config.toml
n_layer = 16
bias = "qkv"
init_std_up = 0.0324
final_lr_fraction = 0.0
batch_tokens = 131072
doc_mask = false
train_tokens = 439800000
dataset = "wikipedia_en"
Each number is 500 + 25 x the weight over its row's rms, rounded and kept within 0 to 999. Layers, rows and columns count from 0. Numbers have three digits each. The size before them is the row's rms in percent of the matrix's.

# down: layer 2 MLP down (transposed), 512x192, rms 0.0706, rows 409-454, columns 96-191
# gate: layer 2 MLP gate, 512x192, rms 0.0818, rows 410-455, columns 96-191
# up: layer 2 MLP up, 512x192, rms 0.0727, rows 410-455, columns 96-191
down409 091:473496503470456506499483520536512506484465492523547528558513468481539490458492485481488510516470494476515529503499519500490508494559484471505513504493509508549462476529557507505532463513458480515491517469501503470467538498492485448502493503512488480473514504524517503503509518547492489511
gate410 106:534466501498500487512456480508532497472541476504524487524496483477499501519447501500502518515509485498494522481471467513517499505439481483489531537498477463512486512501495519512480547489541485498507501506490500515479528497519516501520504482449498509510482519506495517516503476495542508516
up410 118:497475465475497502505478509512509505505544492552496550501472452532503525459530536533486510504491503515530528500505506514504484470504515531516523484519499468521527486493511496481468531490490465453499538531529513463481477493475461512553534494487525506479444472498482496507507527524522492500
down410 112:472547537463510543534490469477501512443487534499493502470482463521523536496514470505510525533533506519525509497550534497478474492496487561455500488513527508512510496491477528476484534501525466452466531489466488523485481450510506499504475508441473498504522537511507503480524438496505486526
gate411 104:498459522470502514507519491535503497469478485487495494583508491502530522491494525436474525500540466501470500495496522528511472476504547539476501471500436487476519506479477535535475518495538511551507480519521495494494469524509506510539513485442475508507525468428492517507497490525495493513
up411 104:522499503465509496476507532479512490514469534512515475508498478456469493518514546484524494490478471499503477467546510523437511508474516519507509517511503487516492500476479481510504453457483486471490532475509509531500502461491505498494482488512516518519518473500467526563444536538521516484
down411 106:478500519523532481465524510502492507503493513483524505509522507495512484515474513519508503532547543457482528535501537513463480477501494562475457455520528490524504513497480482513530518490473516506477502510497482513474514554496563528508518497493493528497489549511465502521499514469457583545
gate412 106:493489531521463484485515506480492491505519493518489478485537494452500502498547525481512460479510466504498496516484508534506500537459494442514525542484466532490508551556451492540524516462510501519483543505528530508489493477538474531509497473503529456495478553462478530540455489506533497442
up412 101:504514530524494507490471512455488543534471478492507492478473483505537525497515473483482500514494526497528501468518483472478536502531472538524497492469494513541502454518491514459539465486454510537547485460511493517512501492483485499495479474477505478517528484475490517498522508494472477512
down412 106:537499509531475486508496545468540513476505528519515466488495547519508480505519529528501500508499493484499449490450461462461501536471486478478498468469535518497479509501503487508485462511497498478471493478475532509508481524470480479524548504491511493536486541512482472551499546502489567544
gate413 102:489501514483514487475532524521488493498520453491484514536491501544540489504511492471446520476519547486527506487490481489513474495502431499500527490496497514476514509489513467508542449487502506488512457515486485517509521536521496524510488484512554452495544463538543503473528482462477500536
up413 100:519505479446489511537473512491503494561469490557488511445569488463483462480519501520540435492459471502492523508505508486508508484484471520474506500516513509488493533533474489529508520515510511483459481487497498506504503500497481505502532454458456507511442492485525471501513525471542499511
down413 100:495509490501520481510535502537471498475474491495516460496463513504487514471442509450495524482528472470526510485497499477538518522539481494521441497526474460525536483501441470479529519512511539491500501525510484470527515516533520503481524524489511490531504480478501466549508463492447453499
gate414 106:495490508500541487471471506499482510506466542485512520485516501575529466490505468524481531506493482455524508502518507529479541488540527464499497492483521486518496500469473467529518492465513541542475491508514514491503505506508513501563513533544540491481489505509513519480539507475446519511
up414 107:530510487510519493539455454523474495515503516505488516503545528499525487486501538511482497520521496488549525507458550456491515512530495443542504476555490518524504487520527534465443493494448539500505497501536517496500533493482520480518514478506523464518486476504477522495525500548484495489
down414 109:461493515527485464485531454515523482512490484521463494505490465457525519493525497479507493511544489516551544549514526513537463483506524505457480522481487496528506514517483501543451460494479494544473462476526484519466475459468478508529509515484505518489514490530480501509436502504544542486
gate415 102:506519535515464487503535450525573469537516505486504462516537521481512484505535522506483509498511527500514537486476508557516511487471483511500469521514492529490539518509522460483491475441518512496477479479502488506499510480530531497541489547502515493533483534517501573539502512544475507493
up415 106:499492514512503483471479517472505486510518519494540514534506492485491517528531527485512502489470545493471534536481536519469531546496513555488515542494542494473488486498499484499515498502515478489447531469458501475484442531495494493506493519476500498502542485505521498520521482515498485475
down415 109:477462494479520489492560500510509475504487497477502450454493498511504536513482532476503492521493467515513513490470489486488450494503569492506510515504538487580495476526524482507455493477510490491508534514512496492516502456461502465478489509534480519530511509531508518490490501551535535502
gate416 101:517495535502541499485540507493504504516535504500486467506530544493498487473520500490498516509546509482495481492458516536488505511558519482444534467503455505478465481528501476448506492518483529473460463545537533471525494494501486506510479458484531496477477485462468506508508537502446477465
up416 105:474465508499457512540513474500482511474485454467498475528472553470490485515495467476556513465512546492496494533513503494465487487518493477538507509499490512495533535520513462496493496503452546465473469495506516501553485466484481477496451472496506502499495500498500480524465519467445499531
down416 102:518513511509514568555554518530523488491510517507478506521509527560510503533521489527521515482529513526497468510528527467469490506509505530504484481490504454501445470506566514477494517537475474494498497502495499531468519499453495453540491485514481505513521466527501521518505501486479542470
gate417 094:481489521496504498479505517476518488500511510501516476516467506479569490516465522467527539512538528483495509467491481560475447532475485475507523531501434486537527551498513513515498500492493472530540488489500470533490522459488475525536486471510519536505452493504475506539485471488475507479
up417 096:523490508497504492494528505554487526517537502537490491538475513507482459473510491525538514498477458494506512535504489536486466488549508499485521463488482493514501478477467450519488505461531468502473524477510517488450487488500541507501518510541531526498487462501514517460521536491468496494
down417 098:476483491498552528547483522504519521507517503487451496464505526484490482478532500455494497522528526477511519501467519506507476509485485540465507474515498523495509509494465509480516519443510482490485480508483508509445455494486502526504528496492513534513462498492531516539554491480510503494
gate418 094:533474517496507471504508501463536500479514485504457497525500460506506520520510458461519494460556486499481549491531478500459475478478466500522487493533540479495494525470498539517543499521485494498519501495481498535422458501444518513526493508507482501516479492513500516512452459473520516530
up418 098:523494490482549508512512458550509497460472453497489497472508471521476482485548484516479454498503521448513458505524490470504496523521511524501474474500506542517493487559542495516527448503454489496487508542581504452499483470473490475511439510509511513509519508519521499481491500516481502515
down418 101:472493539462519491523540476556503498481517463426507492457487471503481510509500480484504484503518516515523476516527469447450542509516470521492527490543505526492496470516548529538505491543491460518526559510494491514508486474493494445515495527528496498452474494485514460481494482520519504503
gate419 107:511514537527537518467514488492509489464558578517466450486515481488524495462477488515481535488532489556481517499477486528523480492493543468476519565490509525471493514479487495506470533499534502480509500475521521487514544482502483516515502454517505497509484508476437506510505503488491507503
up419 099:480509490494482501511506499512432529509493514490494504504499498479543501511490514489450544483532520450517473509488503540529492488525514506504475466531474504515494469520514456538482494495508523481482473489520479506515481481502531474540513498505499494499515493494514484548474475505505506501
down419 104:508481479480478448511523492510475508512511536524487551498494489479515481495536537525477517505540528508508530534521431524503468517498502478467491504501495504489506459521489515495518480508522484523475474526499503522459489520473469483498488483530508489517511534485509480502486503474529518455
gate420 101:520513544509511485514488504487469562477570496483480479497541495507487465508510496527516514493525481515501472526486506538497453469481526488482513547510477503484504490533490546463455492500473522518501520485549487516510537517487507522522495468482498514493467492484506467503498500497504507487
up420 102:501480538460477516500496542521481514508530501470468499470491536477489492523528529486488513514555536472480481511533496476459504495523473479492482497487511516514508488501480497525497540506474548497484496509537464523529435510547529535521496553541480507449477482532503471534513519466493514494
down420 100:505507496534503509496477535498486475462475499492473523506514521527535472533487521520474450476476469543464498523538544495476497483467519510499509483463498532543526495471491516468541506478504524504489525494521509469473502478457485482458493486486489503514494460476511476525497488491510523481
gate421 100:475501484520499510536513487522524504497511479503465503487482513462524504470485522530513519440494555528525496514481527502527496488515531501478526528495518513489514503491471513485546526483495520508487447496511470498527520486541519503534524450472521506519475573484520489502524477500516478476
up421 101:516513503523506499487472508503462509482511495521511505544476492504535512448476486457498539454534500454503482516519538472533480505483490450508484471503503513519485496503532503524499500542500520515497505513529485502467458506527507487488439469497518520483551475516512508437525491523492510513
down421 102:516505463483490478534496528473429515506487499479485565502567497525477515479500555455510504448489491475487521490469435509486524522492469552547489497532485521475489534508488534491480487489488493523501477486521490468457498532488499467472500503532528493530485463470490503508528463511475552491
gate422 105:517524491471445548511526502496495524514500502445482476506535509515544488505466503478496497456462518493558521486519528525491508474519464472481511480532470483478560469485452486508544473492475473529464470499488494487529534480486516506501487522472510501519505507449545508451500463506518468498
up422 098:497501516501464506553512468554547482478492401441520491554477459538470506503472509502497481493472527538490501555487506541489467483454509523461488494520499503514501472537483529525523474486509526500518510484531517514517494470521496485530473511520537491515512534512509528507510507484536495518
down422 105:551523518519492565525526481483508497513536487503506479483513472506507497539556476507486477504446480480548516524489457516503468489495525518475493494495488513573511489500519487468445503497494508447471422490474513571527543461496481484500529479488506501497512529511494530498509493520523474498
gate423 096:511502521483465523533477528534481515526539489485506477501527481503496451514494508525506502461452518487481501488480529498495538479470474497521524502502525508468486541533514456489543496472518516494502548536491505472489493529515517502509540518456515509483502486475490513503498563546515504464
up423 098:478514508548517480546476522488529488498499483526511485468460503492517488560564473502491515540532461530505485532514511498513509514497499475534475491476493492529516511529524533479502495519477514449501535509496481486508491550514510503498479491510463507503486492506500483548515529521493522501
down423 098:487506484537512483481480471504493523467502506494518543484519511519510486466449506515469499496472469497527490504455470481512513569499519530473476484511488503553478477477523454478525503491555508496482506499477516497526488512468523474524517496467521509531496508516477473463507519499496494504
gate424 094:482492511494471514515523527484468466453496515500515452493505490500452514555496454525468502501525507496481514515530512518535518457493527535502486483505514493503528497510484550488496473481455500468487494472529490464455462484547485491499521486466478517493491497447529502505520513503512532506
up424 095:497493457482484488521512502520471517540462531489504485493499515475475524474502488475525479505490486480477478532493510450490526508477495491543483488481467527469529505526453499454482519463469459505464481456450519518499521527505471494522479525492499504514493494517503448480525532510535526490
down424 099:500491515502524561446543523494482535503559462513493527474471495500507526494495476506485475469518492475529538510502496503533510530461526482478521470511467482474514489510513473477457496509516543503511520502543498522497505501475526442502510502453516528549494535513483483479521479497484523559
gate425 106:518475524515531484513518429519470469495513516475501479513518511477500498535523466544512509517526505514516492534496472536513483513519501484494449508531453498474490504539503502497517452511511440541460444480495524524504538546489517485493492460505517508498477490497516476478520499487492507505
up425 104:480470497509498475521543510518479571494500498482474505477545466484534568480452494436501470469518526529545480489520511497505527480517520517486476475485497484471509491487542508466542497522474502481517489536510496474494515503495500513519472504481490492465481507492547517478496503526509486505
down425 104:475528500523490503489544500473526487522470496479571517518514496473551485533502499499478485481476531499472507482506494481475509516475484475470553511524574478520455500505482549459490518501524519483501481504498535450505488497511490539525490421463524518471553499481468496492480514516479456481
gate426 096:518517484537536535554483551528514486504483517559439491481484483538545495473559517503535488459517529496516483499480510487503503483527460510492479484517544516479516517528493462485523436502456500527527486490501514524516538530503494508519529486474524499524516516458504492463467465492502496545
up426 091:507468477503497449481513542472507509511504486529488474489509521503513495525487497467488504494491490545486485480488480440509516537505522483528484484459519499472475503479478495518452507481463466467534504496497520522479494469499527489500464524516478510515491530532525468523533506495516499533
down426 093:500506519475495470481516525507534536519540489487486507495498517484476518494492493507505549504476510514514475462507493487510502551465509487485484470487465490485484510490466501548497444511468485551516554517542521478453489493481493547495498593524495532510517480509495477489487488505458453489
gate427 106:505502511533516483531499488490505509471502547558521490520499492492504466495510444490472472488464507495503486488504470507490496491469473524505500494473507463452535499511534501516436518487507470504488517520495493558481526478518466515486518524490525497518476493497473454490492514555469497518
up427 104:474509526518497513510444503504480514548556485485463522499518473502530458494532485481508487504520535505510511488506521522498536499472516463508520462515521516492507564510524479501502501546533457462462499497512514486500496474515472487474534557477521513561536492498489488456556525503485480481
down427 106:507468514489457507508493526528521478492488541500503494484459464558436501518473512495423519542515464484500507537491519478494546447499481479500494484474520493532500512499504466496514532520520490523475481481476511518525463443544554476518510509479452485475536516480482522542503502495520499513
gate428 098:519502546508521479515510492512528477518561511502533435507493519496518501557508478489503517500521524491494499442488454548501496499494524547493471531471451479509515522499499489499500486506517487487548479487505529511516513527507490500476523490514531492541534483496480557523516501519451474541
up428 094:463487467516490494525475472526431528483451494472529497501525511537535492514508499492495473536458467479547510482507529475485525478513492521511473508488512505537473483483525456478498503507495528546521476521496463517467497489496490503497494467470533488498491473489497523473527505505550519510
down428 099:514506528492477504510499556477474523516479503447525479520496467525496481542493479512500507490507495525525454464448515512476526513450490483514514456529506504444500486502477478495521519467440504545544493515466496482499517481460516484508498480466524559477475467469530466503513521524463485493
gate429 104:500499504492529497492523469469534495482479520510517480502515521506466519489454472490506524502457505503494520478525482481531495550508521526507529518533506439481540473483472498478507542508479508488458499507502478480440510524473507511495464492553542478478512491457466499480491455504551509496
up429 104:505497508492465513532439488560492467482478471498532483525507531463529497511504500489544509492460493530491518529519542477528520517501466527547499478486528512484487523521495519483469497485534502529454492488491528490508513487540505503528508519513481502484499455468483458511539568459516516499
down429 102:487480496517501479520552481485475502495529458519474515535489491500471473521477481520545502479530516502508485527529540533464518472527546529498523502507502499491522462523485505485495495512477512483477482530555502514484558512522485533493521495506504510466463482468486476497480476470488507481
gate430 099:492473518521473518497510514475494526530507522499488505500544516453500470511544523484547480443469474493473483507466536468472540529505480511523563450500539473502484529477512501493491473507472535530465491502491476504469461503501491505521465487541526481484513498516506500534531512489499507445
up430 093:523504477517521519496541506523490508505551504518490498537477491478472487515510494490492508475516479447508458484495506470446533448462498486469496528507523508482464526543502545566509440455512509492478496483484461474489455458490482499515526542487543538556503466526506493445465503531484524462
down430 097:531495499532477560528542526527482495508510487533438495518511504536493510508467496479473517506509501509518542515430505523472517470532495511501476498529525530499465497533521474526432503474480501477499514479503468509539470525508525470513491505484503569537478511465519498495467483482496532483
gate431 066:495523502479478477542486522541484511502499479475484536537521487552558472508514486547501523491473521551479500514520533501503468486496524518470511518487532515450462512492537468514496512522517522500516511509486519477499506465501498504495506485459493468524486483527507531477522517456517490488
up431 068:488491510474497526514519511550492496508530511470488485514532498500489500525507469441514467500532517511500483491484548549494512465493458470499466525525518485475492496491531526494503527528510478491452489505530537497522479524496507520492491511497493495500499492494499496510533441477541479491
down431 068:508541473534522490504471479455489472459464492492523497552513514505515444515496456482501516551479510517505510455488509533490476505516534489493480490499533545482520534507502500527559459472529510477531539501505507508505504483536500493521476511536483467486477527467526500484471478520484428522
gate432 106:462462495493495471509526515480544483511487551486484470513502480525451453494477519510482478495521523445491499492447502547520484478453517523484506489476508467483507492505502514516505472460470490485439449487516476484463540510493499495538483496497499498494468503484512473520506504499470514455
up432 100:486497516480513517493517533484487502507513549509526525493463498525500485497494512498486522522501505480503508458493470528443497470539562544465467463468519501505473471448527507498496499500513487494490491458466545482479506505501494510475536502508468488496522482476510511526452478514476485513
down432 104:456470489483484501530474537469507510523495507474462481453488498502486476537470457481514524524485511476490517469496448501518505495479487513518491445508540499475491485539520517484528474494508486522516552532507492551516432475471525491509514515521489489526487467464481477477513508489528486481
gate433 102:554517493538530492526495548542495519513513504527506476502473517525521502457438474507532554490519534482505500510446490484496516503521507485503519483501496464519519488484465462526492475479458499544511494518540521506464528494478510526505521533530536496480516547510493515462506486505519508510
up433 102:550495488485452486531513516500506507514523487512512510476503458485492497500460517523554474502527536474553491498504501499510482489521479469506502432516523503513500503510516455477504473454448463451491518456493494464464506505514466507465508504536524501507533505475511512450499470551541493493
down433 100:434538482477481477501499550500509489527516482537526491488490453454512504497491524506458499447502477514562493491469504560493518447549539453461534466491514499522485490520552524490494481503495510493473505480488490502503527494539507436527483471477512504491510452492491505557452528522477527463
gate434 094:527501522516486499468445521528508495483535486534457506490510517483532445517537507483502509457504480472499489502410503503505509488491481533497523522466480471484500525485478479546512457480525516502500486563558511508477497544514521495521518520498522523469507489481519480511505508428503502506
up434 095:486537481520496444466448510540492507522502497511499530469481510467487491490508522481490490467508458464481529499481471503526518506516503552502509532494480496482470477481501484542473489506496532514490520504549520487474476488469551482467495486506482566508499476525563483503500479492542490499
down434 092:478510459487515468515489505471440487546494520477486524492474522472495519496484484539493481514513510459505508498529469525510488461539494516517446480523486528538463431521499493510470539477479534500501506456456492483508487450504493429493514495503467496508463486532507525445508491516493516481
gate435 094:534426507510475497492499471506451514499505543525535475505499489491478482463507519506513516511476494526488507490530498559538515513489520528537510545490505490459499508489477449500492496419509513535455511479472513504533519525528484502499527517478532479493535474497515541496494531523497495497
up435 098:537509505488458476470549519519515467440498527481466479526476484484552503513519482472486500484504535484503453508458502498543509493467493517524478504492500496517502496500500480495486497521427516484541473512483476491515476495517551506476462489484494497486508523533532462511483506483447510512
down435 096:465464504495490502511534500474492499464480495494511454461515454499493514494518510507456504528499512520504499458521525481475424471507502481491480510513512513485466494507457486502449503478486543497498511456443513499484520476512516507479502514504551511530452495502505546527498466501469528451
gate436 101:505464520480467487518483495524490490489514513498520441544545468504463442478487506513501509538463526490477492510470534507486488522472515526508508520459470493476545503524477478534492522468547488483481493511517505536524511462536533508508486528498509467511499472499473561498498451490499436485
up436 097:508494508479554528450514502475477563504520490496479509486484496487544524473494491490495502474546493475567463477502486500474469487540495477473530468480498487507484465475497461469522484505452552493548482508489492500487542547499486507514522503514505512472501471457504465489504519469509519522
down436 090:509456496502501521469492523464485534500500500501505431553491509462478436501473495514510534521493526534480498511496498491523476492496509512482485537449480514491461502492484476490446496527501531549488508519531505515518532476508512561504538498484514503516447514455523484467486503481500476498
gate437 104:479524506499480510517497490502509474532503528530499511468499500470543489477495504494477534517484520524523533481495505496525509488475498497511533548462508521492600548519446467511484523458473477506463526543474495493462510449482472503485484476486499529492488473484486507475472519472497522482
up437 101:485468486437509473492495471488511486485455482505529495498479471511525449491501484512518531502446536513462530468543492535512483510507481523545475502477510492516535475469484504511496550492466452480479525509496499485475551470469513495490514503514471493489498470476490485531456496480498484454
down437 099:497499510479508514506527433506521491518483456481460499485496500518531513481517524493460529523467510514517529534517505510538478450467520499506503519500520545519497484485489542497475515484495535489469544543489478501491471460453484488537487503469491481502482466527547515500504532487475498566
gate438 097:529468580465475509488476487548532508503482512495498473460539499515491510512511501502492513473485506518503507506501513526518510497465520503516497493490449483483527508492447512488518495506500442499468483513506531518522480517513508520547498480488539479470473548452486499522455507485537507483
up438 085:514486474530516502508548578490490453473516466506473518531485480491505469468503487504505522520534483495528512512503491538463470508531498503462524512504557489504537479513496492537489505476477519489500480498482491509510515490512456482511527525505473504488534521520504493501514470488482485531
down438 096:502425507509473516493509505538507480486514507522525491505496479505527476499487502497513511508520520495537499510537517459485498459512492476499504517471526456520522485532488472489507492455480511483451484509498511503496524516515484562498497527513514466500518556502496479525482504517532500551
gate439 101:542470490507490530525444510502474470468492483509529476526503468497522521481472495470502473476496504489544511503495480470468475533534479518457497514543469516528510507516503505479509482465474482494518518512510515528491526499489455516485500507501521503564516540495501570472519546535505517583
up439 101:521525480524534524503432468503534479441494495515466550501473504513480524518497524518501481536504470527499489503458496504523523532499533489475544536486531465507473496506502461446581480501535491496470518508463503496458512517498515521538496487521495489504510476495470502473513516491513500525
down439 101:454435470525517467523538497544507506497555532489480517504515527491468546524472494521500491500541491514465492490537501456491509472527490498469550478432496486462497561480466535476511483544538500471525515467533508485510486540502468487519509464509466528533467472481491487490511518525521510437
gate440 102:520485522547493472522480482463494476551459520486515489485538496581505490489501526498471529500503495512511518470485501487483552470507506526523484504459475477479521481485486529540503488532507497501512458492493573493481483526519515513520484485485512489521495468505512465494497495503470473450
up440 104:456470484490537460460488508485494524527524500495492511532531464493509509514516462475506482508483475545512495454518448448487487485517524486491533530487468493486494479434501506516499450524464500470511481469547493457509505480517460495470476481555527501493489458532494491481497499523487501496
down440 107:496481496513508486493524511534495505496524494476488551526486517514457471529456517492509487513514479502483474523490481515470448532506525473464525483516465462530525537464482519544468520486510497516473476529525483541508490497501473458466499496481480528468487488510532530529527480475495538460
gate441 107:511506483496526515533507505493515492513498452465485485547534508482527490482473472505538502491518501455502503505476479511531496516500502469480533517522475492484532524503498464486563474482496532503431526509495508468507510480462505517507504505468507528495521505506512537457532488494527505485
up441 110:484487488456564526517519478477514524515539536513465494534473498497527519512470462479496497481504478512530452481523488527507503486511508466531502484463481485493472488447487536486525517492495522466517505497471538525500488490508486503491489466513488473539500478495487489520488544507470480497
down441 110:473463545505523537515502519509522511506520480485495474545498488502519471536468525505482487477501455491488495463558498512515502467492508476535525447508470506511488471510535511507538426472455510511545476510535544505506514521460479464464459440492502473511491486516508484495486514498541486522
gate442 092:482457528453490472504497533533496447475514466528497449518530493475481487474521495498542483517519476531469526480495514535524486497486501490517536465505455501550494504471465547499478506483536530479485560490477495491463546515544502501537535496503510531438492487459453521542530535455479513498
up442 095:480459557497477518518500521498531509466482530492463467496524494525500483465511533493497527512462464478492485496511523530490495522464514473528467457497499529507513505469546491491498537541539513492485510508514525515492521521540542499516495529464473531495457545470467480481479495458548499477
down442 094:531545504505514505547479494487527507508502518492470516475514520505518508495494478462471462502458497481525560461483492512467561501491512468517513511499457521483509521514479465474480525485534459486488466485505503484484477462479511455457566493529452545525505508487510506473505547563455486479
gate443 097:468483521472542493457494523485483517478563460485490525530476510520480496519509531495527489518500493521489529486511510521477485478510515485495524473512505511510515532521480497422535471486535476506512507506505532553490516504531499493499518511489501475523494532496499510517470507468459469500
up443 096:496482487493512473541484516521516489503519507528530489514464503476489478497493487506528545560474472508462511495473488517514514501486520533539472535478489502500475537529480509511498497452492485534438530461468535493488491523511459492522480506479486505477525507534551453524515476516495534468
down443 093:511492518490524499453481484448447503475453503519504495519496477493494527476464474464520473516463511497501478486520506481485512580527529489470509522550494513548462509487488477458461495483497515475496476479486503482518495493472491506469466505510484511516515509457495478455497551501508521509
gate444 099:476441514484499462490487504461561522474479507449515484499504496480551488549508494480501504514510503517481517463488541478490521495493479526529498501483520473485487522526484510488540451508479527539495524483538490494500493478509493491508513500475498471505528533507517476488487485493487512515
up444 106:523501491512499493498550529474470502470451516490495503518490455521488498503461491469507530490543480479494475472539490486523491485514477480493495482509503492477506506457516520485500498509450528496526515541464453483467514513477476536509555551513528544491502501478474533484482497539499504470
down444 107:518522518504506546512467538504492495502504468499499497534481487505526490510519463495492460511477489481509476493492517547476498528458487521502466466496510518415528505501510528472501498461480487494495482510527515520486515506460491609541499472496499485473518488509453522467523547494480529516
gate445 109:477439537484512515452530474467499486474492505460477473505547513497525451531525519529505528484496485480511487523504511524554520505479530506477488479489516488509479528541518496461512439534512520490469494491536509504534529511461489504498499470473493501535496478448507479480521524479472512489
up445 104:485507491470531451516467440519473505509508526523516508492495444489488485509483520513486544532509524509518547481507472519490474460544455524516497522571511469498488484509513494520499457520503482470516510485523472478461508553490491502516558524547520538522502469504491494480483525510523521511
down445 107:546507504510480513485493462488498529518488528530507551536476519535485510487483484487474507521502513480513491510452507519546532516480526498500493518487491492486473502503507483484479505469535497469555496550493474524531440471505529519496508537567525492496511498504471479512515505574487451483
gate446 102:497456492467519502510498497485511540474509494526523472479512508467490503488485522495458492517510515511496485492500458508535442515487512487498500493514448472552515500531479525544513507459507487492509482496521458487457447480542475491563474486555505479445480494500463542545464509498471474495
up446 094:542528493496481513493519562501522518456550520507489477504492505516477484470500479509544497483495506498521493514481535531489476508497527487472456534522534458518516521506505527539414512493530549469478544521464497489511484500490533474507532500506487495498489497496458500502453484484482494496
down446 102:518498469502495477502525504490473457496438504515513459512475482501540486475470480494473514537455497529442476520501505514485485492442537516473526453482494479495518546463515464476485524461477500452507503547512507492483562539453503526516531517503476493510550470480474472512514533471506498516
gate447 122:470473516494488510532501486489559486509537507487506528523534528533511517517512536508493526495497468528544502468499472521520486459482517482486536504510498481480519524487503495519505462497515511506525459533508528506485583559530450516537523486508521495501488504500452530521514482491494493525
up447 121:550509518511530506477494524508454538490446514512499468450520475513495464487507484485491476482506531507517470530491532511446546562554459528511484490521492493512511453499467507453523495507456508492494538471473456521529496493477499501500491527506542495502486540467514490493490542514514503482
down447 095:537482550482485514498500498492484481519469516510486452533470473492463459526500504493472467511504485493517503538454484495475549494517516477489532455520518533485525488485478502478481492522478489538516517506492493486486500525448480575544508489539530487514453505450503496503504505513525505508
gate448 106:522478525506508527537483507557494515478529472502480467568482504493539497494519493453498521467507515498507458486463506453504516496490508504457563536491537487531450531509515510503512472468498515473504542558473478483496527503484513513512523501478526518460447486528482501500500543453508498469
up448 098:479486515491499475514504449442491487525469586520506517485505506454517508515517530496487441529512548503488521525488460479469495502469496514517518493457459512471499504505509513494488536524537486508530515472485528520482461512536470484524504522488528543512482468482507484535496475499514508473
down448 098:540502525543485522511495512483527516550468475505526516466469505529527496471518488482471534512477503426481488517572484473518542499504488494517468490570542479480511510518470500529531488500516506520482502479503477512533496502501518556517493532469513469549555539484503502537493530562434494496
gate449 087:507500509493478506509489501531478496518474513472493504582494526495459499486511493504509519487459520474498498523437519489538516486493498520482485517486433506479552502477498508472525478531469480490503498553465469469521513501471505507522508474480524522534458506508498482529494472499518489464
up449 088:529500485530510510527538491519516479473525519545470458514478454501514507519500479478534509496427520487503480469496517486501486497549518487513502526477486512466497475457482524541514488462482508509474504520513532499508491453538516497503481508566497471501492492489484533546510536527490528483
down449 087:514488504497495441481493478509530493502490520497494487495516487545561540505507489517523493496512492535497457525528502504530478477443502514538512480517499488517495510506493490461496501495451490481500495536513520498516509485484465425507546504550479481464531459515501483519485501512502489521
gate450 104:464491490536497509486488536533506548483478494538515514449554453496523494482512500533463454488510471474507506486480472502508524540529493514488506504520523470511525496506510486477515483508465507485480468459485490487485510457512461508548529516467493506519469500462476503477527525471489503495
up450 098:515517514494508512468454475508517464486499500541481508493525539536482471523529522483458504538556471476514479510492511482522550451537508490520532470538525484510493490521512480454529492509489526515519463517524486444418536508488494515498520514490521500487479501524502497506523512488457512530
down450 105:482525491496469498463507521505478499545506506473493519480519485502527526509484487459510520507530497464491503514555522501465513458513493505517524503518504468474517505506520522494526477522542490463476461527497484481524539492533501436510498498481515499551489497459534518511526560537477491491
gate451 094:490496508514516476475460481492476475528534523529517481499515519540491522564476518497497479476468514534525512506491471473507484469515507495481511522484512497486470525529513526485516484497512526482478471530525465460467497549487536518510514513557487501519476499456514541496529482489519485509
up451 104:479493515514491492524462517510507499481459458551537471442515497513480488540518542524542516480477512523508509496516505521525495467506492487524505500473544505530475531525479511445558510513469505481495485501513437489502496521503507498543473495527507476468487521479521509515559460492562507539
down451 096:498476461505530476563532534506443464490514486448545444470493512512460553469510520487523514491523468472502567484578507473500491486493515458491479467485513557531496523455506549484473519522494497497518546500469494507475506474539491431506484511493518488524505489504468518449508513519509509502
gate452 091:498471523467499501506462507541486518498544486509510482498512522483537468429486495500537518454493488493481464490505500499516486526486506500514502489416496496526482519513465505506477441524516491489499454502510505475481519506505476497543508523509515496491498480445479488570501487458477495531
up452 092:514495514512497505479476500469558526475481552494492509507501440511488467504488535517410548520544487501526495508498516543444509521479499444478527462515511511529515526492493532517509499514525472500504507463471476500496505522510504518499524513500528487526518538518484481456512512507502532465
down452 095:511496521533485480506471484489537458477491522479504517520503475472550456472502481495485518499523438522487524516503533521488505492499518461473522501468493543505485511474461515496463457517531497464524483477479460535470492535502490569491490507527495478452468501526518486506556481503535509484
gate453 104:484426526529494516462528470516489492512509489496494488475521483509467509470532446508456471498522521504572487511499504482478481482477542491514511503519478486521522484516497498504531507530491490464495469477493520470488489540530518500530509493538491490493492466505469551514492491521490495479
up453 098:507506536466526550491517449497529463433499477490501539502527488535497522494498533482495489491478485500494525522500482459450491529491498516468481501556476506505495510522512501526554480476506440512498498556520502542497490504506514519499525532487519505475472482516512490480498462518479493473
down453 100:522484495530480510467516522488509501516486502487515478469504531471475452529535485489482483456541520480533509468497482479461484526475549539464497522538476470492504496481493526474530492496490496493502512514482484484474506472512476531502478501533482469536514458505510484491555523514499499468
gate454 096:508513496486556488482462490461548524463488521513508514479553458498534443493517487493479581512453440467512474467529516531496490490535513537488474494537485468518486495482471498483508514468490551477478476484547497527499489480513494518489512504495536500512468518534507503503485488514514505487
up454 101:466514491532498477531507475518542452508536518499497476504475476481504512476493533538519496529483483526505480507501494534525489506488474490485494529444534516445481512545490508518501499463499536470494509472483513479522544509458469492493532483502485494522473470486477528522536560493508515494
down454 104:483520526490476510435517497520478507489446520462537439489478555498497525491519513505513487510491495486534435481480533477484512545517501518508476525489506511515491463493481530498498519513499478527515505503517501476492474472491531569507498504517523486511467496474504493467514517481506495503
gate455 096:515492498496524499467492466491518526489544547479521496536518520512513471534549507470501492463496554527473520501497489512521504566508484470516537508473520512495563524541504504495533465526490467503490468482486504529536500510462462516483546477499503477519525493469488507477534499488460456478
up455 101:483510489511529481512526499447521528464519458471523516497517516492470494518471522513466488481497489530503498513513515511497476529470553537455492556444499473494534467501481527480493493492466514478505508443507484428528470456461503487526463441498499478499477511478519508518486458556541476493